Each number is 128 + 24 x the weight over the matrix's rms, rounded and kept within 0 to 255. Layers, rows and columns count from 0. Numbers have three digits each.

# down: layer 2 MLP down (transposed), 384x96, rms 0.0883, rows 133-201, columns 0-95
# up: layer 2 MLP up, 384x96, rms 0.0888, rows 134-202, columns 0-95
down133:103185110127118106152114126123147133130146136145146121133076130143135109116110124125136144085107171106120132139125104105107146170116170129126159121159135136138135112118185141157127149121103132080136113139105145114153112123114126117128120106114075146143176151158125113122106104128148121144
up134:090175119106162118100088092146114158085103095116098125124104131175099097147159127100125093146150120119146057130143142121141169160107142163112128130141124158115138131124153119116102101126086096110119095127113134123139121170155129113120068109171133109148130130152111118164129156140141163072
down134:103154171113072160181133128130154150142105125128152152091163100129117128137139131123159123094154134109147095121128120151117103119118133112142151150157157108110110143128111141128103149124128145088161095135133151119080119134125125123122113145145116104100156116184129132128163064157132154078
up135:122154114126071159153094121163164093127120171162149115176107135138096164116107089120136145176162171137169133103105058065098099126100155134166130125109128098085132099154108135143130122093130145139129119172153133149098097127129117126156106084143129120157105104177101162175125158093117128125
down135:127153099138173191152118157117153095088149129160119085145101120106151116156196167097113111139116128138164163120102105102132116107096144126148101099150155142085132118131100126131161112141114153137097132163145128135108100130141088112135121132179124126146144121146156120104090131043148110107
up136:103100128164177113116083132120144150140126134165097131147158146157107154113152191192166135139123125120137147171133122162072115080081096112142136151142121096115129089126085113096121145100110157116114123182158107160105133086113126165110173113044137087107135110135100111104126090147174112058
down136:132108145109136092118112137147168170139152085135078146160172143146087107158162145138176140108161159130123106166120129132064071073085101149100132096151134125104149137125102134083084165136135139127097152152153107150113108082147126131091130142109156139139103119123114147110136136092170151092
up137:137118176093160150117129105112118118138082102141105114109109127076172104143181109171132188135156101137148115127156157140102147130189124139117179147094100105098151135127126166112111145155134128112080106164127147152113141135087122157119110109085139075123126143147135120094138148150136145152
down137:121133072135118129124127136149109127148140146065130119103123124119151130086132101109155126158081087118142108124164120113114133084121124142155147119115123123178131174124088101094175146122144128121212102160107117142128187147113159191146120156148137138142108118127130104128114139138113097134
up138:142150166151150168109144088163126102099095131133140154128107149088129127117096140126118122117128147108094103138118108075177115126151125101103166130090112068121139136102149128121113114068125154132137156174144178129123148095142102163134148132173092142128150106157128134127089167112130077174
down138:102176092141133069130131125201107119159090154150112080144120142104106112084159079099123130142144142141116102109159132164140130100136115123170120128077146061126116159103130176091161091110106123115172144161079116107143122098138101128119155157140151158130155122109116133142187083172153147162
up139:148135129111120136136111149127110125100133138120155153147081144115094119089143124153087088099118119102105130115123131118142154133115096128115121118143154110122103117123147149106122116121173139124117109129096120127145157149136117149158089104137124126166101108129105152126133142126125162150
down139:124093165089105124143128134160096155119128159125155146129106105117122140135168116125132122111155134143124136118121096138102121127133105152112135155108114107122167137130149110114130131097145128140141162123143148094112137123107130120164095105128156169124121091109143134095152165156093123160
up140:126131123152135149110191155140094118120127120108135131107084111137144146144118138155134133101143087107121151107167136105128141170145123152104154125113124084162146128151125118105127146122107067125143140175120143140126138137130139125124187148172107102111118146141124125109095155107121173119
down140:097148161145093117133132153157135130118151121110131140136093107145113169142134129123140095134187123116135157132166147099145108147134125151126116097095134141156112151118117114146095115134151143106137107134120118084133101161047118159131124102127122106100138132146127128132100103114159174144
up141:161096136166128129138137139119115113128133120128098140130145153122144127151135136143108152128143116138151152150128123119187125129119117100139143129125156108114152116157138103124119103125147120089121148107137097132115149125136133132149152108127110129078110126105075129139109134134135136108
down141:123125145108146142134138140159112124114101065158148117125149118118133118119118134157135150117121101138138135145115140103171166157131127126148141106121141111113140127126105157125129124142143116149119101120099106119140120116140135107093131123138156147121134109113169106127150144098105143113
up142:108150137129106149127120124159121151116131126073128163136147150126127113152091110101168112121137181112079142111121103139122122142151105162164162079149120174115128131132162090174142130114131114164123109123087127114105096163121136139163122111108136106144129129121135119121136070126128148124
down142:063158114116094138126172098123131142145108171132110139090156100123180116152084120078139129138102118125113097148150127097132153153110112140163114172116114102131109109137131166148138123124102104132138123123118126148134154162135157144142137105169134073121152112086179149097139089126154174149
up143:123117153148156129096134108132115106111135086131106106126185151166109125114192116133132140122168115124105060125176115148120161129083117137099187136101126116148135106164142142127120152135143109089143121142128156114134155132150140099130099121130145070117150126118101140128093125139156108112
down143:126136135094120159129117131088144145126169160132102120111109110104146112133102158081125120161161132095114157148123127090095152161146151107119130117137085156099122132121194130155118138112133125098134126120118148152126119148148137114106085136118111161103099164107102141130113126085104132141
up144:088146102108113132121167121134177124147108084114132171090162134111139145127085111148110129157129131149147091126111148139108183104110113146105111156157107119124139095118134128059078090114143138123131158094116140057118110132164099151128113134134090175169172090151134099125156152152105134122
down144:123130110125135083106099145133139164124158124112129149139136083102169135141120127164114104151125131181093117118117125125117153121132114123096143103151109145138124146119116179118125100128118128144124181125160093093127123141154132083132102172128102148140125155139136149081116137154120129179
up145:105105170174159151079093111119132143131169127089120121104131136110176161133117143146132149114115114068176146097118100141151110129097138123161136123115099096106137103145189147143096141132148099103130100141142159134106143092159136143133103148144107091067119152127123120102125144164148130117
down145:116144091145140134149131076148119185111141107117164128143117105108093154175083135139145119124168147181138105175116095150133105133129097147136124141119109127094102106167183133138155107170111108085110104124128133130064154136137070131116141136145122082094182099114157110164136120114136142113
up146:131135137128124118141136127132147129135071116109158096112133127115140146144095104111144122112133153145135111101154088118138153127150122130159123090155126131146099141140131088129127103155172101098103146145140078110123158141105097124124107097178103132115157089123111105136154167128141147140
down146:137149101113165102170118151126115152128116112124168158098104125158169111120120120109138150165101133153142159148128103138114177150128115095098144139152081132164104142100114108117123175090141126134086148182158110169118113123099104126132130092087088162113154118111102147109129145122136076138
up147:142124123135152116089135128123143154127090148163081154097113136167131172123109131130165141145153166141151108098147128094134128094103131124109131121112128126109135113113125115126120068125124128119138151155132156150125140140136164100110178137085101161153135120147099097141101125153125115158
down147:123091130121139116106137076082138123145133133147129118120109102137122163146132144129101135093117148099137098130136119082181118123101141167137124104134174154113142138134083122120146101122143115139099116084152144140123082139188164144096135119129106137135134129133122129136122106124131150141
up148:153171124104133148107130104156123125078119138108117114126107112132103132160140120136117101101109141084131127135141078153073133129137162153119165139103121144130121125175114113133109124129141105120117100123155129153149121125120190134114131115148153094111157154149096157097126096130147092114
down148:117177087087110166108151106138093156138121137155114110102076131093136149154146109122122120135085151113099106131127082166117134154103158104109131146157166137099084164171088142100169113115155099066108145144155128178134146144096147115090136135181123129115157156121078200153111109090149105169
up149:155123096136126162165152114165113153090093149092090092134148126132117150116088128158155161095108092107093139123166136126159128155124097098122145097138159123101104112115136131118188123125129132153083168135130141103128171140169126137186144109156128142107138111110110127128108106115128127085
down149:148141127127144153141104131109131114135126117164091099123158133118122138180106106117087118105157096132120139120122118152159086129130148144113111158128085136121134100152148101172146115107152159098144105132176133159139155112103111097128125159103110136115137126136155116137168139165088131143
up150:075107115084169136198110137141139062111176165129126126104131129094136181129162092148107157115170159076133131152099104163109172088152084156163135117119112150167140111157124165152134064129102126083139082109092125157137149142089127148135125136105100102127115108144122131103149213120128087133
down150:132094164149117129165123109165141094121139095146152151080137121118152143119118078093158165089144170084116122163151151166141130115129162137146176178130125130086099144095114129176158149150144147135085121114120135167105108149125110135160160134128092074126093074156097149098101124146100144114
up151:099149116151104157144122097191122093095175122121121144127123148131105125133086126136178106164125124134173158112122147127070142137118102110133093094103121137143133123158114112098175145114107155109158146099128099110113106134153140120130124124132174141126170089152123120133143145138107118069
down151:151110153133155111141131084107147126137155115103137078101127140124128124132131168077112128105124140105162140108138167107169131158136120137145108134122125154118156107134179119151128108096121180148111094141093135140149115105093114124120179115087128107149126096144098148142148124080133120133
up152:159086142152118108181108147134085094110109176134127107119084140159187109158118108133121153109096140118124157161172119094107102091117197114166119148112126092080110148097107140102091171121165080114108124115161082192110135101143101101128123171130144124107120131131063130184141148136164139089
down152:078131073110121079110109133153120160118161131143135113156134125133120113114147129132154117175118171149069128099102096145110159110094134146124160115097097098187100160147109119163140122128063149166175155142102120117156151127145084125150101066159128153123132136098118122130141174127142095155
up153:150133186181114162128116154182105147096145135151141143138116102139117131148083144140133145137098111102112167161172130123138128144107116098143130103132080097155136090139077167089124162147159168139099131166148128125160128135171117133094134148198158132109120127134067151096139106104151120139
down153:145118167182140159122112117181098135078114116166129185113145151142149112128103126107127126153117109106113140160157148112135113124103102093161144106158099110171120108129072171060152159150133142168095132145122098126155126118180106123078098170135169104133131153144069112132122115067118097144
up154:120070112151119115119147121120125134119126124093144152132105141121131138161070099128130182087127123135078149089166105135161097161175161115132127115131128143151089160117102136118139158114129116127095166108148132135077130106160142132147144142163123148138127144132087146104178117142115182108
down154:117114154125124136134163124113144128127088126121150148109098144132140113143139103154129172100137126111165095136114127137133146129138102098167111146164115147127120154089120146103135149106124136151113146150126113108085127097167138124112150130138137117153123139137077116145132106164129118081
up155:122101121146130128089148141169147132114116105152130142131122117133145147137089140138107117129126114161150152121091130095129151146064119112147068161113122112144154088218104170130135181126134150109112116168128106137089092115151122117118157123163178130121126096177055124113164130136152226093
down155:163099114157124144107144099152101126070097099136134169117135149155093142142139106115114141089108109103157124146130130105126100143057130127112090122119130160140174101199121218084153151100181136142127131149125104158073133096137138097124155131131203106069114127150062137119201127091115184093
up156:092145119151169164108088099107125192088121116180126098124109116112128128126099127116128130130092138148127130162135148139131139101152153112139159135111134115091132098100155141108099133142141112146090154134093140156154156118147117139162151086116159092137134109151122106129147162160157113126
down156:106125145148140175101150088115125195145139110127119111163119117113123115118116132098122122143107094142106144143133132168124144092110139103144103097102092122124193127118127161122123117163125090131143133113116133118125133183129135100149126121078158084098103148128133149134120131137126129127
up157:108140179151134127139142121073180141160169152132150107164099152099112105131115090151110091109117174124086158142129119131113167162153110089118107115158078147099090117123133105136148118127121160108139127097100117102150111168160107129099153107166136138140177133135127148131134117126170130127
down157:118171143187135133135108104133145137155139171149182092110125140141118140100100107098108147126099144158118138095114113137101156143154133168074133115085104121097153148169109103140126112117089129133148104126119142148153120118121110143096083134146093141136138103128119150115150115128175157151
up158:088106141158142153122157140085091101147106066103097126148135205152126135143108087106116069126070142155131178122137092077158128152120086170141125110097137117144130145143181129193188123177144072138070168141140157081154109150114053175156128164155137085161128106116123082103147147122108156060
down158:169123121138131202145125081108125101179118076108172134085144151146102124167105145160100130105105101109160188078129102137125135158170129139143111152166108138106145180153136134119085177103108125147129140152227114123144153115094065148082103160109135107101140107089122079155153170183081166048
up159:148144136137112130120100118100145104074088107107146118138145105113140106126135155104101107134140109130134150149167094061107160138078139154154156107173116135100166139142139126127099143141142144125117137148125103148107130168158128110142128146127117090113108116142092139139142169166141088155
down159:114119131094156112104146140126176099111132133140146108103127117161076103138096110124112169126117106098178117189156116106154117155097120116150149143120113146112119123162127141160144158144183128054128116152106126112118153143161120097114104125097077108147150108118126110146160122151137156104
up160:147118116149124122128130155185123119123124143112156154128089141163117149115081073096133111144145132104107115099113127101124120143079137156141073090172117150133114093134117137115131142157141132141114141178123127149147098163126124166175121123172133097153114118149085119135155127110145138157
down160:117114143105122122113144157179117084127090119149170196090180134133138189120108100078137154107180127093179115135121130095145105113071124158153059138131114124152124107107136136106141163187120096152119147112098127143141099113169154164135100115164147086139130113135120114132129115105153121063
up161:095124098110136178149127161132139168134098070118154119123144115135125158095091143164137131120131156113134098089068131149144162154076145124139124108111114111138098090184109150158100129165167154159143116152103113101066128099118129089159190128150129148138112138130124120158128108155139153127
down161:096131112089146130149168140106155095138091102162143110136145120138120140099100114156165144153120141123153101121087125132141171141102094100141177118104112108160114118145084158107142122155163173163112132109109146081107131121119123100149138115153138123125123165133086126139131096147105130159
up162:117146132143122181114084143167144119099148164113168142121121141121131102142116138105119090096120129157107091143132118123094119142131111146147150167086119151094134123135136124138124154101157119131105153161082126118155119128123121161128120121147132112133146118120105119133161153096153097154
down162:154126132115127109129120114114113116116123114109110124126144146136161152112130147092118121127100131085172159135131105137145125113125162109138145135128136117157090101160118159134118100138126166176153106131148123153153104122117145117106124147103132131120090144103113117142105121090101161084
up163:141181137175136098132113118133114111097144134102147185147118135135097111125084107139171134136155117085114154159123147109124128154098101125140092098149113114140111144125151137101148095102174150145117176161111175130122160151130164152139097071166116153133117105115132140115127131155120086138
down163:130157141121146131109106155117137086113148123111165095113169139151126135074118124132144144161139155159115133132122161130154120123104115176092108126130115086183099134146139131084117075143126078157098152156083182110109159115149134163122113120132145112119129120144121110104134097144131100141
up164:122075149149155109135146149094108118117128106121115121018129086150158124200141097148154128112135128113113119153169138092153159155153176130116103062075112098140128075171146154134127086178145112076123123151166119152108180134108121091117114118164120134071115096167095141098100153188186140097
down164:089176118111114101151144189122157173150104137127100076054093112152045116140144126138168121150114133138141190143158106116143206176112151170147138122131114113142118096146178198145124100116140103072112093141126101184114116128069125097095086155086078114113119110150131157155089062168146123106
up165:149107138099096135173117088121212112140086118132148172096119116099137157141088126147100105108091144118137158113123134154125096132113139133133100123112086141154133092132141158145102098108151174148116134134096123096121134147131164132141146143150105158131164126153130114119217140112080103114
down165:133143137112076158133102143134148151158138119113132152138109146130136109131125108156155108150127160121125142158120166105105118136121143134080118063125130102118124106122129107119117107136159105121150119146147121136132114076144144104103131118159147175120139141154116122120133149140079101130
up166:101169097095138131105094151166096149066121136095141141110159165132135106178119187102103133129119081094166139071094166140142084158134103163127129129080191128124105138142116164041118139109192060128110118171110150145142169098139132136125133112152121097127128098136099121113148137170147137114
down166:111099127156147097129121123129100136086119144140150118115108154154154141107136148146088138141113117094139125111139147143126108104095154139179133140114137127130108176123108109100196101155092063129177149141100114109175115085129150168142130145141127101080092128124124110206139149162114136119
up167:153104112119152116113079121165126119115110125135127131153125176139097114163182114105142150130149138115144076124074145129107142138134093125106074122135076129164124106153091148100143101134139152144127104162162123141155140173079134098148143129142117146126134094178084110142100062105139112105
down167:156095079116141098090173098188075116117157099080166161152118135163160120141143143168119091114144112110146104112135111101105109135135112080131132119103101149151114160172088242113093169131091161140134153124099104101100147158160144137141123208132136154114095089145136090076103129143150121112
up168:084107127150133150087130134139107127130095144128115100088158118125130119141083153134143156090125117147139152112125131121152123121138139146126142115137147130148170111167134113127132121135129107148127136148096178132110172150118124154134117151147084112131114130097125119117097152126105163130
down168:111156112152156058079149139132149132103151130160115158116171123146120129119108149132169144144104144133162111123117120100171096115121127131090121097097103133126108148124151113086110173089114116100070166134118133125150098129145148181148142109114152141086117102140108164127115127149111156131
up169:130146156108119122167124184113167133159159143089156140100109094162125145120106131150138167083153126141120149142115111106094157131162117139145081087129145188133124103165098113141158100117135142148168127109117117131123078131105122102127131095116173117129166117132140119164147133131108147116
down169:104143112152134106111129142116129153105151172179152093134107107171086135125135182116136123114075130121110131135112127112120112111153151114114117099148097101135157134082188085149101104133095130151162097109178164136113156096140120123160144115142088104127123150110139166123075150120137114158
up170:067147111114116167115125136168135102123169120136109101120123119099091139114133138136112181152159118089149091160144130095099142122129097124148145104103129161142153097114163142113117112053105119107118138082099124152098148139155114116111136079124142134099151088166105152110141149112169116089
down170:135154180138148166110149116084102099123099138100130102094132115136099107143100132142111175144133116131158094144089161134077126142160161088105134117138130146109143113123167138143097143112156138112156107103137103164143135131119152146077131126084105119125119152177136153128118126122128124122
up171:133119133145142113149118127143149086129112087103141093163089166110160140163102124121149115171130134140182118142124142157129149132115115129133087092172138140178159146132151123107116122111099177074133090123131116129071142148170120162118147098135119099117115100116087126132114160131147130142
down171:124137134167129131109121111119172130086159125133086114110108103151125100163149167122111116123120142136090111112115191121142137142152120093150123117112129132141150100135156150132092106120117107147171131111134132134106082156141131149133154104123088082138144112148149145150127111110159123112
up172:108119148135125158118142158125154087164125090075106136138159137073159129126092101116146166107133097132121131108152109120106152116127082076114147121109131104136151123135131146103152163144132138114138128138126194157086095111151113151136155126141142096162113099129134132087126135121158153099
down172:153124115112085136132115115135141108165162107089145161088126126122174115128126168135171167143112097090154184139138084099121153099134172090147137170138133138125205121123065127140156110161177160076137132133148117101127131141107110114100088103104125123168112114144141134089082079100112111122
up173:104125122131106130145157110129158137106089077119143163161138105105158185108129166143114186127121133143110108100120147072110160143095187085124109151087158135159081126159123153117135113120166108168120170142126128124135140091140106105122136092168203094166151128130116136169131128176111174070
down173:115166128144100134127148113123161096087079091131191136146111124086161131128149146119140192104126182153165123104155120091146156123054149051101141125085163105161122147172099157089166111122123113141121137118110118157113147047146122130143130114140175095151151104119098098194127107155084164094
up174:148154162150155153091092121162134149125142163109077124169149139132137075114138206135122156093136111125157133135129089137117131077149111133121152127098120080143123080133130088139101154103087137167109083126106139136125124131104131160111158118084141135143096166117124123130149098122156095128
down174:108145123149129138132102149115115163117133143138146109131157137137114133112147167194116098123125146128155117148119122122128106099125123141097124123116142141142154099114122131139061088095122111186105124142108140108122097116071119116106167170137147131131146163118101115145186141118129117128
up175:116184160147146155109082072183118149130138145107142143119122138138118148125147149186179097088110116051125155111095122089116105122118077083105123128145129113171170106147106164129149144139154125114105131132132136068135098114154124198122120098186143154154089101101147143138130112156120188102
down175:111136106141093118183110132159094097176136123157173114095133162117148150168128079106158112115152171130114101144133106140111141162086122110123131163092125108149101143137133111101144127137129111121142167111057144120163147132128106119183149094172129120132081089151104185140130124069133143156
up176:181127106150135120148118134108102109117124121123113135139141162127155133178147122158113170107098136117136112125136135100116117112137141136086118132126123105103132119106086156125130115153126120109144081128155130121137153144118097156142096105149119099165103109132134120102137135134130107136
down176:147116115116141119165156150143097101122110125138108131141130121162178129156148125155105094116148125158136129147119156096135119091122128114079116163123126127097114140151132152097110115149122129150103138116136135117141160130143115171117103126114134095128082137127121136120123106119097080126
up177:160146095112110125099113084162120111111098124157100134106110123104117121150155126142071119148114152090129143148118130141116119153086130131140122088140077119126136096144152126161127134147147143154099099134138106142104151137129153146133134133144181135146122145124124142140130133108133150133
down177:130121165152140131145156145115124128109164134122135155097112122118141117117115115124118110122134079124154117113123116138160143120136119139128173115092152136147117186086122109151147105106111163157150104131120114107065143119169134146110152124124088114120137124083146118155118126127134136103
up178:123160083165127101144070101100074121088089119116067134100086110140156073129115146132122147106107068090139116141118151113093121091113146120129150111149137102124122108131174107133144093109137134154089134134120128127129129122141121142155139094148133130143138159108088139179159187152138182103
down178:134086122131107138124103064127129079138141131163154148083113135127098136119153182071124105062112145160141149088164132141078076095125138183126094146129164096087176162078163133136155157082142149090105110081156124137120126128149118156146124130119127155125135151130087138134170123186152145141
up179:119083123144138153144159146080144170131152141111112125121128182150152157107135143177084123122098131126113132122155137089128138146133135139134111108160115167107100123133139143118139124132108116147132099153138136102119129126124095090175129112089122123137135117102101104133114124123139139106
down179:110125122158099107071124135107145110157172145157112137110107110149133126065135134129148107155100120118159126108108102113127167119163139133117076107130120145104124147112176095136113121126145118128128120161160129093111168151122121147161141163147122143139162152126131150137076104100149130111
up180:119139126114133129120149142149131117151106145111110177110119146137143118146090154133159117116109148145143202102079121132106089137131115135151139124107132164163177146119132144118147129118127158125134124175148120111140102146131118116147167110153087149149105106097099099127144119143136158114
down180:131151120140127133127161148113122139092156160083181090132145101122147104112136135157159083142108096093116129118140155152098125123150120131150131142121159139174118141110125136145148111147127120129159133126091110115102117083117179106126137133151145143140076138090135092095109134110102123143
up181:118124125169118105124174163116148100129106137148130139077106138185123119108070158171137151123130115133163134102115127045140087201117147146121141109105129111153153089126134136109166167094138118124150107136070191113078139131119137140117114131130135118130148114137106132124101132141128130125
down181:149142113140177140119076175159122152171144076158153084139098164183153084112089165168156138106185094159119132118140144099149141145126198118094135096130089108109149131141070154098155115147106115124123063156092102167073150135111167103142135104133136131136130106112147144117075168093126089130
up182:110144163110168170169139136133119090127143111111156130182109148110114126095134119151130103137109088127133122175173112092105199131075110091182110113163142174134149117171110133119107117136108136081150147163128088112101099135153101100138110074129126120121111095091107146145117143132165132113
down182:121120160089206163174144097117118110148114142113140138136130106124115077116130128080088120116138108103160125145166119111135149150111161133165133131147178149128129143091104107151104131139124170117146116115131103115145102135131133140098144121138116108153148087170097124093098113121137161075
up183:075145104147096146137125135128155094174149116124127164146120152107133158166108137131118131117098142119136121133090148132151120114129128103164099150108155087142122099134111155143118146140128104101125082127122118120139125087135096141125111113158106086133148145134109134138138167120119146143
down183:182127111106085132078105117129130125134118124126133080103177107126115109171114141120169172109152094162153128125153151157122104122153162141145152121133123171119109097106214063158114146101163172114115124135120112099132124118119098157116160100117095128151139096124114138127150123120107112128
up184:145176119094142146114111128113167136163154104130137137152095137079131101136158114110110133120143138128130131123163133124108152102156137119135129124089096113101158116134157111146120119117112118157139124111117097123141129142127123110106128150167154101153133145155131170168180119131122097100
down184:145137137139127118109125098124116128123167108140140154149131129126142151147137116100170158065140128154124130119147123130135151151160140125106124110141104136104106132088158117148100136111112113087144114173096119143100114147119094132139142124139128110134135117130136112143151133164154111123
up185:142139144128097071154186138150097171138111087136102122123107126122110085121106147204124199151114114086125130132157178140116125124105154077119124134171158131139111113155069105113159095136097098146149145136135134115113146133099107166130124110140135162131127138108145154143132089124138162097
down185:118101163160139158124114071120120118177091149109102152148139111119121116128136142136112114106114138092127133091102147076165085126131155183080149127140140159135095138120123124124076149146119156107145092120141120133127132117143155102159138128105129170093173110148156138111140147160129155113
up186:125117122152177145149128142096121118117113109111125175127141218141161146141140136136127117084085084122098099103097093143118198099117123156120146139170171158096095150129125135146151120125093097108140132091129174133143098155128138118144117120117075144151136130157119096110125144117151151123
down186:144176138169108161116144090127115103136102136111149107106130129143143149128130153122102165120122093161137138154107129127149102121139122113129122138124106151105101136126150063198114153117124160133103113087165120123106134165145133136100160140121086097120136119135143107137093118140133101134
up187:101130139100145142106194135119122156148125112119081170154127140123136155146135106175131184125136105146128138109137149113110111141177096100106101125159131078111090138099108137082150117119094112126120127131112152123112153158138116187109056148161096120134112111147145123093120161132144150125
down187:142175151105111135163153078119154137156164134159144093153135096136120113094106143171149153159121151124143137121176124146099162173136071123088111118135128109108108132121112178146172144113121150088136115123106090106144150144130153169175102109107109121097105127120161100104146103146139084070
up188:157124143116106170140117109112148135128110162109117106120141117108123133168099119115109127101158159136101154115140112128110097131151122151135125118122112107088104112122134093177146099158145091156090110127104121142127129134078163154186145146150138134116157148147101133120129132107132091152
down188:118120148122140154106133139142125106091097113145122130086121129092125132136114103117135135123163153140116125087128138174132160131156127123123137127165119118094118123159082173151165152156165084112115127140179138161092118154105108139085140147132123106105118126078131148131140090104144156123
up189:095092151125157146094133136124147121129138110103152125145142148135140137110113143134141176085104135165092109117134084133141146133116132079112122113138114168138140110161128104103182101121125133103132130142151167094107092121143122114104194142139133111132122129110108116092132106168135102116
down189:140111164117142100106125067107129122142136131120104158139104155105133125113125113132142141129128134179129098129127110130115168151102107125094107054092140147088115175130104121091150125136129124121131134151150144161127109163156159119113166146123175146140082134136126093127178102131110152134
up190:095102101118141174119137139120106070147113112121126126129136110137147104115106110162162151155148107120122161163171135154099164122135131119107146101138182132120133139164165117135132110103115114089119163134130108173115120145163110127122153117161134094113120101139147146112149158108134150099
down190:128139152122132127123154082092146127110172163115119093113149116101121080153123113164121125147114112143133147165095131109123119173160141125134087164149128107091127122117143103172094157146122143109105085091149161172138144142101134146137155126141107129136163130118135142140107094127124118127
up191:111174121134131096152140143138137140090167112140129153113123137136158141121134106156121143151125111114153101087126125101125135093122175114113151129110161111118159095142104101124093151079121107141084121146100160131135173127139090129158114155148108115142112124115106126118102150136132145122
down191:110103155080117097164125140100155136123123151117136107111139151095142122125169086158094131161148138177116079149106132130123132112096133093140154125145142141163141108143111124138140132078151146136073110124109149152164151134131120108121113131126093124103128126119139158136113141128107146155
up192:128143152153145111109094095123095099131113111085165152117096165156110113140119104146135128115139141102089196124162117161131162150095143110108121109131135139136139155141128142154146127131156128156130143130106095088140079121111118127138140124140138141102124135149154133172138090107115125143
down192:138090120133154096094113149142100106128141103133132126082126174137124122137140125134131136118155117127119113133135115141176139127172137157132134112108162129127136126148107140121158129163157121120065117115117163078148115090142109127134114138106149124127135132153156115165123102074120109112
up193:086128129063125117149178086151090095140123139077143127153080173171076162154078110130122123139118171170138166133120084111126126169100127148139145137119075180125162144195137089170150114150111123116128110158117101095124089134137099097137143147088115155139173106128122119095167134108094104125
down193:128112116086118129144079116072130096127107114114152081124111143131134132122130167155163146130138133153143152106160126182127105125161136095130133135132091087146134097116128154139129117118157119127135164156191140179153138119152107095125145094122150141121146145080094134119114132092070133186
up194:114203134132160134103100128123141099152140149155124172124105126133093098108140137166110111157120108101175108139139143104104145132083115110131115136150119114121109106148131132091135113100140134132104116157079110135132132151159101146101185097097131113088112145150138139154084150158137133130
down194:138131121061164133149134159096114128098118182107101127168095110152100121131145088128112105176121102146130124159133161149167149131077151122122075119124145116147132109141097144096141139124162127151120186127092129108162102125104123176109139132144116103093138113129085120153162196153131103084
up195:165130110130132126136132168144122140116122163080112134135117139114139109120130139134109149141167136137095186108145119118129136138110124102143109071161147097135126109145139135136108143129144114148100138124117110142082137128123144136118126116140113122126147127123127156110125134148115141137
down195:101147105120124128115115106112122156139134148136089107146130109111124120121143156146119102129133124107122085163140114183126171124118123102142134100131180144152125144095148126154132112135136139127149114115150108145090163164111160112129128100133108162092148135083145167155122129102098112158
up196:119097111183147122157132103151113139117092111139142078152139155075156126135103156168139121134116141107126093128126139073125142180143145097097156144139161076116069121134109134107152130133122086129136120124156112121117140068151086087177121135158134130147143105160097157138117151093154119109
down196:108127109166175136148184089133161119131113127174170095125147109109101105125084113130142089146135129123103111126150128106133127176121117137095126147141111092121130141148108168132134142171102074133177136096110082115134142101114119132170140170144135104134072145140146123127101125138125119117
up197:127142130141138081122104123133139125144110160115164181138070155141140129133085122120149083109143119103126180121147133099096177163134135136145149084156128150128167135126148123148118107118092134131099116103111126150120104184126076129129112118143134138141109086120114107116152101122148185139
down197:118201103163107106165151124146144140102063129151138168107164133135126114120096100107177111106130145132132174086124149125102171174147097128078172171129107133134114057118118143146147134152133151082105126128082110120069111127109137148148129145116143145151119101138152139148138122136171100115
up198:123099128135131120135155159128141108129151105099126160159101132097111146118105096148102167138169124163076088126214159139103127151124103122150087170164147056101116142137078090131118122128068109129095122119106173131137123140113120124144110163093108096125148135175087131163178119125153153116
down198:109090144100166034121123120112114149156135086107106156125119149147130153116098084156099137121201147118063099133144112161135112123126088095135135137110113093173115113121103117138155112186109093124095143157123084146189106128127134162154132170098149108149178114104107163103190149110163151089
up199:101167165157091174099151140077100117186116102106120147106146106134080116133101123133140151123106100150121135121127114094153094144166108115135122156138126122118139115140135123112165145117131112129116161130133144124101099114113101112193146151143134141116142106144116123155140119132121133118
down199:112061136128130173147107141131117107101155128151120165152096122138130121116072157128112116113124114147137147130112117145115130133154153145133125121145113141156128160082132091157132141152150166108150095175139127105135132140118122153129105089124111098093125134115123117158113118124119161100
up200:142140153143125099115138139145090092140132136116108148141145126144092102115133157126139140158148092151143107129181130122139123126110097168157128118098129106142130117178107129121112121149145139126158154148132162115192110158102104091090086166114122104127163081098122140156121119139102091153
down200:101128103131119117123085132123141130102166184113113133127111112192120142170149137102126118120135139077111133125150103100114125133145124168135140120091134143129166142088138069087128087087125142117156114115095109143143131100161133166142156107161156180171112156119093124125108155119177133133
up201:128110162166131111173177136143115133114120138149112093102076124155116143134174082135144128080140195088124169110130100137129149145110146094134138119153120138120123167136105142144151166132147116131121090148104115120069133136145103114122106157140163085140135123142129101139117102117127175123
down201:160086187150146120123149132149107098134106143145118111086108135123106140164169148154142112100109157123131103115142097146117127152076112143135118160100188146143095125126088153081142159136163121115126136142118151122084153118130150095106103137079139099161138142129141097181148132145107139131
up202:157154113130139135123090157137109130156140116107132154135154182103123129105120141191107157129148124104113128128122162121118103115120095074154129140098122103145149078157068134133140155154155119136092074117109133145125128141115094116134122112117152135104095176167087089171143120150170178129